python train.py --num_hidden_layers=10 --head_dim=32 --norm_place="pre" --qk_norm=false --attn_scale=0.177 --init="normal" --init_std_qkv=0.051 --init_std_up=0.051 --init_std_down=0.0114 --optimizer="adamw" --lr_head=0.00981 --final_lr_fraction=0.0 --z_loss=1e-05
Each number is 500 + 50 x the weight over the matrix's rms, rounded and kept within 0 to 999. Layers, rows and columns count from 0. Numbers have three digits each.

# k: layer 6 attention key, 96x96, rms 0.115, rows 42-69, columns 48-95
# q: layer 6 attention query, 96x96, rms 0.121, rows 43-70, columns 48-95
# v: layer 6 attention value, 96x96, rms 0.0968, rows 32-63, columns 48-95
# o: layer 6 attention output (transposed), 96x96, rms 0.0976, rows 32-63, columns 48-95
k42:486481530450494510462473591478560436482538468517456460479517536549448557442513570498563434544455545578497503481554479488535467501532485578473505
q43:539444461504473561489478517514566510526558496448527518510483582490495504432529498539445540511566526432483611435577532512532430534479567459543506
k43:459580500509462523535482501498476479484490518567527467513464486455471479464432499569463551528543541361509572458529522475525463539493496475508502
q44:449480444471499497516491480506477490544553477510475532499500491484537485468543475424567545461508470557521428540531500527534415416496520548487478
k44:405460533475442489481515513510475517465472531520527515499533463485423509506469609431526492533428463498532452508576480406501440535503476555506504
q45:543475515505497456429476541495493541481412487518507513429547453549565431532470489445512503503455581476502461487516460518475551441505544527565487
k45:570500447443550534515500548486503509528484531525534478482561526537587433469467371499553492469519473561491466509534452474537469497501539516509537
q46:469504521535522529520513524540523513494536417518456510490496481493500486530460503458553500449499476571540419518511570488505498527563449541513503
k46:529399442454495501472576501493567490466502523494445481479493503484453548515500548498528457481443541552517498510461505466544496528524458484530490
q47:481500512470488497516444512474486546539512547409496511522510485534424576506457425492506409473421591573571450485486545474500517557486474533525441
k47:511439462523517481515463515466555521609472467545423517500509545561441566548519550452489461464398578565483495464472494546481516505537509548555474
q48:515515505521502516478501505526505548594476474439503535501516457496465467475470520453457511480542503447488496480509463436473503443568553503546461
k48:488602484427556529471477523503565518544479500507455513484522544456428538492511472487558490493502522453485476466504498430428443497501488555497482
q49:509519497465448556472511471494500481522480423515494576435520555434614433493612527518466490460541532408438547504532556525601392441427489535482460
k49:446599498562475412508479504425450494562436542469554558496397408483582487473502505574528504587551526446491525496601568562498462479467551463480481
q50:466476522490511465460490526472505474487433498410537448478493543481489475481470450517531416523372537553533526470450615457490535540518440536433474
k50:531476525516548489521520538456487501459472562402503501482507506506550523579502491413409458517411645517480511526435562525519491517527493531476478
q51:522512514497437526524508478557546497552501480522514561525512557512484517514443450522466518495506454496522519542461530496511495530526525502557467
k51:459616445508458512465472484576570470518484469520500522530449496491512537525498472548454515554505462520474483496507492470450494527480532501583475
q52:473495566502547480500463572513505488547478517558486459442547483534487447470452546511517525476455554562520476519554521542546544475543522448500558
k52:440436531425547492514528522498582459482481572532507450472517511543491446429443508463519488528459534626517576547532465469442488445507425470506506
q53:553503515503504480528495515584396435523498539535497385535527478520548531509355473530529488546462478587463438530454460493450563491620543442507475
k53:573406483494568482456539463522525498437554521500478475486575578526497566529538519417523416530461465563522504524443462535471505546506440524458538
q54:475497457472453501476511565534555492538480500470505566486511442560419533492519515479488588506540521515539478540542467460467499472492437508542464
k54:507537514425500469481531543553557508551476463479473528530461426463416500517505534540534568469541521499520467507539468433506483552489452562521446
q55:466530512521492496472477480468495474452528483491459551491488477499448525575522525482482510473476527485437477502484471474471463493484472535524512
k55:455541472513562538504468534481507537560485516474512524516470449498515426489496490560469476508573446468498482465518503489533516428483539466520450
q56:490487464470555460508541548487402490550478503559486470478531530462526447510459567466476501512488479539523465443465478537452545496577544523505478
k56:510467507419499528481509489465512429487485587511497474475559539504542480512516604463495484535444478532505485463526427511510498523472435566506525
q57:508533482450453491555551522478529481496433493485543573471534491517450530485537555550545495484485579468476511492527489566521390494529487502460513
k57:405485474474481485475472538510566525522466461454641468537487452508486500492495517446515471543447539496464462473615526504385468521554472473445498
q58:451534540495459443483485553505509498502495459454542485442517516522560403494489432493511549453449574475556476492512503448556489494479472449486465
k58:492439529418494472496520563454507459451538496480517450448529561543491489521484467497512513432410568556459470532530498461480485499501504542503495
q59:428525510521507430495478547451522575513466506494505458508505469522501496544420490578510507539500506541509504476516518463487503548537437475463458
k59:520535485476612482497466545486534514459559465469462437510540551493443485521505492540493468443436578580462492521469492482546520472525470508470518
q60:534493512481616493554488475542430546530500471503439464524500546466459506486462464555493477480524563577498499511468533476507637538480485480485470
k60:499476487515540526512505417465588454465481508491420521431526539541485558503464512449492504497510585653496544472493527566484485528517450538482530
q61:489476488517535410595493501435517521468507508518538446476470552457548449483480472586450518486514507524475542498457512591563546604499473496467503
k61:511504509575544498533454498401463461377504510563524421446488552456578424504509464495452469547533555554460501485478516539566576580501462499480505
q62:490476489501549459532507546512463533534497517506548418491519482518537515409501550521553512459467488540544480480491512517533575474570477495534544
k62:541413527492494471517493464504553447429526531567531492476551510495540488507508534419549514499429579540471480466532469469466475528566405520462514
q63:453464458555471552625468467492589487485454420446473486467497579544544488507539455552438538505523536477469557560521561530518492589434436518465535
k63:481547466517523454471514513497467499513491444462519439517480499462520462483465470627439488545621514436452554528453621494539512510504497457489465
v32:548468470428474514413528520531493525467460468526532515515523501490475467506510464486543462498525480464483546506476456554532442409452511490488484
o32:455459523530516539492490494528497460493565522515520507515516483486439485481492530540485515482488498518521496484512488448484517504534488470507525
v33:504509480525467487466493496525469546485521456466504519474457504464475510514493539542566464462507522481509521446423486517450517522478565460566524
o33:527554552512517440490519536537494477528510515566507492435519470504472475465484480527485471541493527464502508536489518561520521504506498428502503
v34:433525495547529462486548563516466462489520504477512456506451480500507570464427458487510490576522539499466505517520533453534492447486513541488473
o34:565612465468465503506475448546493483474540508526426546551462486450459511499506561518519541505513360508466482500527486485514530490531552529509526
v35:502496513495455604526481495495512485465532540522497502519422442534514547497450517523453469513571537452545517530486463513503488444459527477479519
o35:495491482494509495512461526535513480496457539512495508448537504485492547491516535487505520442476457549498455507500496496485436471490513512505508
v36:484515473511587533510527530505485599485526493553503550480483477516462475515458530517508422509542495532503466512551508403505532478568527480540530
o36:499458519490558450542453475503440480467461531533512454534547537506582462474490494531451532507492425454442500496444507560509533490525562501475526
v37:456464507497483486593563484586430504531455497523506479551468479423545467512474527460535541411486511493491536434439506487521615478536466525528515
o37:515513518444526511543523546492507495488476471515469501469525501507568497526530503482534486582488498539445462511488472551444520523471429480548513
v38:453515559548521520481545501489473573430518525511505460476552458541472504520464516510519472495491551555490428492506528478476504463510481529495463
o38:535467509492514456544476509481504500500496452508532499481546516490576463502511500486501518537494505479455469507482543489523512496496534515472543
v39:491469551491485486441477463510519505583487484508511525511448461525572548476453595539524499495446513496508466510524481486490524554448471479508462
o39:550537535539507507469469472480504524448486537452531493487489459512506461497510464451490467517521501534532513467518551538499499505472467485525487
v40:474478448455498497395497461539494536500509487478426508508517494474555494514528466485551511544468517507498453487553503495489495525418497553432486
o40:493508526543484492542481510473530476495508505517537446528479522546506487498513483498463473450471569536524521493455511496504533549482476502545467
v41:524475448470524461420533512593511535457505455492494520436468489572491507482523509504493519470471462558525590515496456493509492511514507477492545
o41:496439499519519549506549466530477518571489510550473439495552545511524468505492495498465478565557471495492498485430495526439504506543498453535489
v42:476506467501564498467492552495488578572542472518479518464502504573482547506496509543515456511564552451531484468520480466528560481420441433543520
o42:533544540524490492506455447496494461419451532449532455470479516516540479451489466508486509493464435551548500515482503542533492531503546496457493
v43:576471559455470511479540506438443440530467502521484466493496543497581463515473535467518523429504486517476518424521428526517572485429528532503502
o43:496546452498501546535505496551491531493560506455468499582466507502473570535525531515554518558489420556456440497510521443431496481518401504498471
v44:472437503537489468528464466490567581503449475510490480506522456554468513511527510498486562484506542547518448523519409514488480456542506475466510
o44:481400523462544511505505514495476489527511475492549480490542506477571454497496458489440441544554539474469465455408554501472505542557526512469465
v45:501487508487566509487500534537541425455484570545447522478548426464556551487483531513428486562488489543494517506509490544464524486563490509415552
o45:483421481497461510452475548505516531499472527435451496518497486505481526507537509463488502473566541474562481521475544462524492477432534529537465
v46:442436492492440482498527514438532460456538489493506517503526513526503590505483529539464463539502464567455529539495473542440528446515516469448509
o46:553439412529525519480491465514547538524465527511504482534487474473480492541500528490491480503512461483532448438511521431500462473530525517493474
v47:497503519458511478432520580495478537501498446521469483488490566500511497491467580495504466544501544523501461552589452466496459522548530466461504
o47:482486492511514515547506447528511523494498523491498480538529445485546488498500491492490506532538401529439483504441487526514496559500536560507490
v48:509490465534464500586496498516456484462523549485494511497593548569450569493480491526471469514458514503531474586489536504499484426559536430474494
o48:478508528511463494486479479522548491537547435494477563527477479506450496493522504464471510432553520446550530511537481476501487533470434499529517
v49:432460459534487490499484528469566514493471478538556485533468451464500476481495473512475482491523485536484429457492485490531496523453485513503459
o49:525513527470548518453481473474529501465504511483504474460500536502526526502488509512511494477473521534461541524501520517505510546526479508467504
v50:510519524509462591527484489544498491489530525494565525490527477539515500484522453513503534559582504550527521488462551460472513493541546470506521
o50:522448477510529507512496509492480498516459532527511512477539525480457479485502516522483508483488493448461493539579479513496485516518429493504545
v51:528491515498534434451476540464484478492552480554550495505521506498544470507495539491506496489530480489542472526545449470526495435547506468472487
o51:516495491459484544544508485526554501462505511497441476508517464487476528529485429550498536529514486502508486448523509527475508485512494571490496
v52:543506478509501487586523456500509582480490541444469545462532579531428485502515519502435495506483519475507503499541506554454533518467495457528478
o52:481569561523524480480474511445465489500460468472554497517478527520524491492524447478524499497476543521562504456494539468523468491519511491479499
v53:537475499529527464550473486512460537459502484462486527544533423464432400460517482543411507478490530473503515484512553445496562513541550445464558
o53:508497583429535439495513556546450413533515508509480487480497553485509548485495476509493500481493482425477491493513519543503524444481500541483456
v54:532510435525472458535398556400488426455523518524555505486495484474508548537485528530495434471507542465482428555449501487453487475485485544496468
o54:470491499495484480440508539525470542468522514498501505500499462478441526474523497526519556509458518466525517483536487529568512512507486526475465
v55:522466507556507539557535442597459481487520440458467460458392550444497505493515467502534544554516472533441545443462525464473474510529454427510437
o55:509548492477477495476477538477545481516505495558502516473541486503465535451480537483533475443460546489495510490487473513486538501515538493527547
v56:506516453492465523496456531564521538469506471503477477506528511389521564486537478544580523465565500511513523490509520493426501475581460528526512
o56:499458514532525510416543474504506489474450501518573520486526528532502407523469497506476477486477512526544491500503489496459515513482501442500510
v57:476474469507511476439510563509523490569534442495476512434517479487500583521443459487476471518488485541492485544520462521540490482475463498498474
o57:505461479513491524493474467517496550490521498490518470464485498496518495504568543514508450481547444511521526515442456489496490564550550481475468
v58:529492504503480457470505495442501451541447506587492434502535493517524547530461569488557538450527481497476578400444480475531464473504488533488521
o58:487471512492464545503516477486449504449564497482443488507535523490474491483504479484580528559518478528480446490551510537487507510490496462512482
v59:443518490476440447420513535480468517480520513451485371502567503528516455525466555502535540486438532467549497491496496533488459481564472516493493
o59:522501515510468478531533490523516502468509451497492523484526504501524486552470511497562485557573486552465509527496497534514511510466520501493510
v60:481520501480469541509410512497522542521429447516520499515500551534509577526496483488475515532496452445529457518549492467488562466545502468544562
o60:485501492500481490499452476471500502476468485494501488522488565496505476489455498511489498482486514544431538498515512552511466518520501523485461
v61:611464479546490481464469423483493517582505496491513571483544512539449451500497542496482474463516510545535526477549486530534506447447506542513433
o61:465538576488525499482451572483488494484539506517480514534499515508495532470562457482457476519478487472530518470453491437484551491527483433474533
v62:488548517476436479467541557465534485464441557560473490480532472465546542515514441459506470588493512456497508511461502511486494495538514500492522
o62:467401487491465492505505512491475490504535474479513526512506495485482483535476524518493544479540521490446462556529513455522453485509556497514504
v63:495534519515468489555439461486512419500511515520517481595542515554548519459448528440505493512455495600511499507475532576497473486525483477537602
o63:528439471487483537469495506478506528554504493463491572543496464471434528533571480474499510498604498444497480526550468442504483482474476489494452
q64:555459468492437477479522453512483505514507453471559586601478425450538447503586511553513604501492420439511486441535493471499508468474543484501492
k64:574542460517413452578443462489426482425481518519533519528457446484516432504532492556506558472448471432539529482563499496506481436459466480584506
q65:447591450435554493495495578491513538502471477409497456535525492469418548493498446544550453474503510430547512498482631440574499490458486565491411
k65:489526492479513480541502517458601501499478516408537497505471521515465565486495498523492561476485498535516596526521486515490489489446465479391495
q66:519444554562516517503494561427422518403469558478537431501520551534580485497467450443493518553465511616534474504450466410424520598526449564517447
k66:539365504504541528477506530547545537472546540480421525539538558625487597521540471395504523410484511563570450527476506489511453554492565562554488
q67:469518550495592485431440521491446496529584579614404533532462496516491528478570469541428515452462503521515514496488417587551562485579482468505524
k67:491514564420509507515511430497509400477492458600511535472538471464526505414470490547557443501452461513500538534462438552575543554566429449471527
q68:389539523469464525512509522453570534469587434442481497502431476514472492610582492472559458448453571540523528440512498539521472443516444528418451
k68:444493481486480497463440509435533502577543434415451513516489466556440529542552457479523472532533574617489564416564517471478554482572554528451446
q69:524471443590588499458472454569415463535511605549505494516542496507514455428494493511456460472450430496492510496473418518470565552532506485526508
k69:507488547508497439501523464574537434408523543546581453519503555439527517470512493489493480466435440561484523490424493495469491506557450541520473
q70:558455472514479490500504486495522506494475488486525580487617534502494441543534495435545520481440526487514412518533556464464413490493461573540480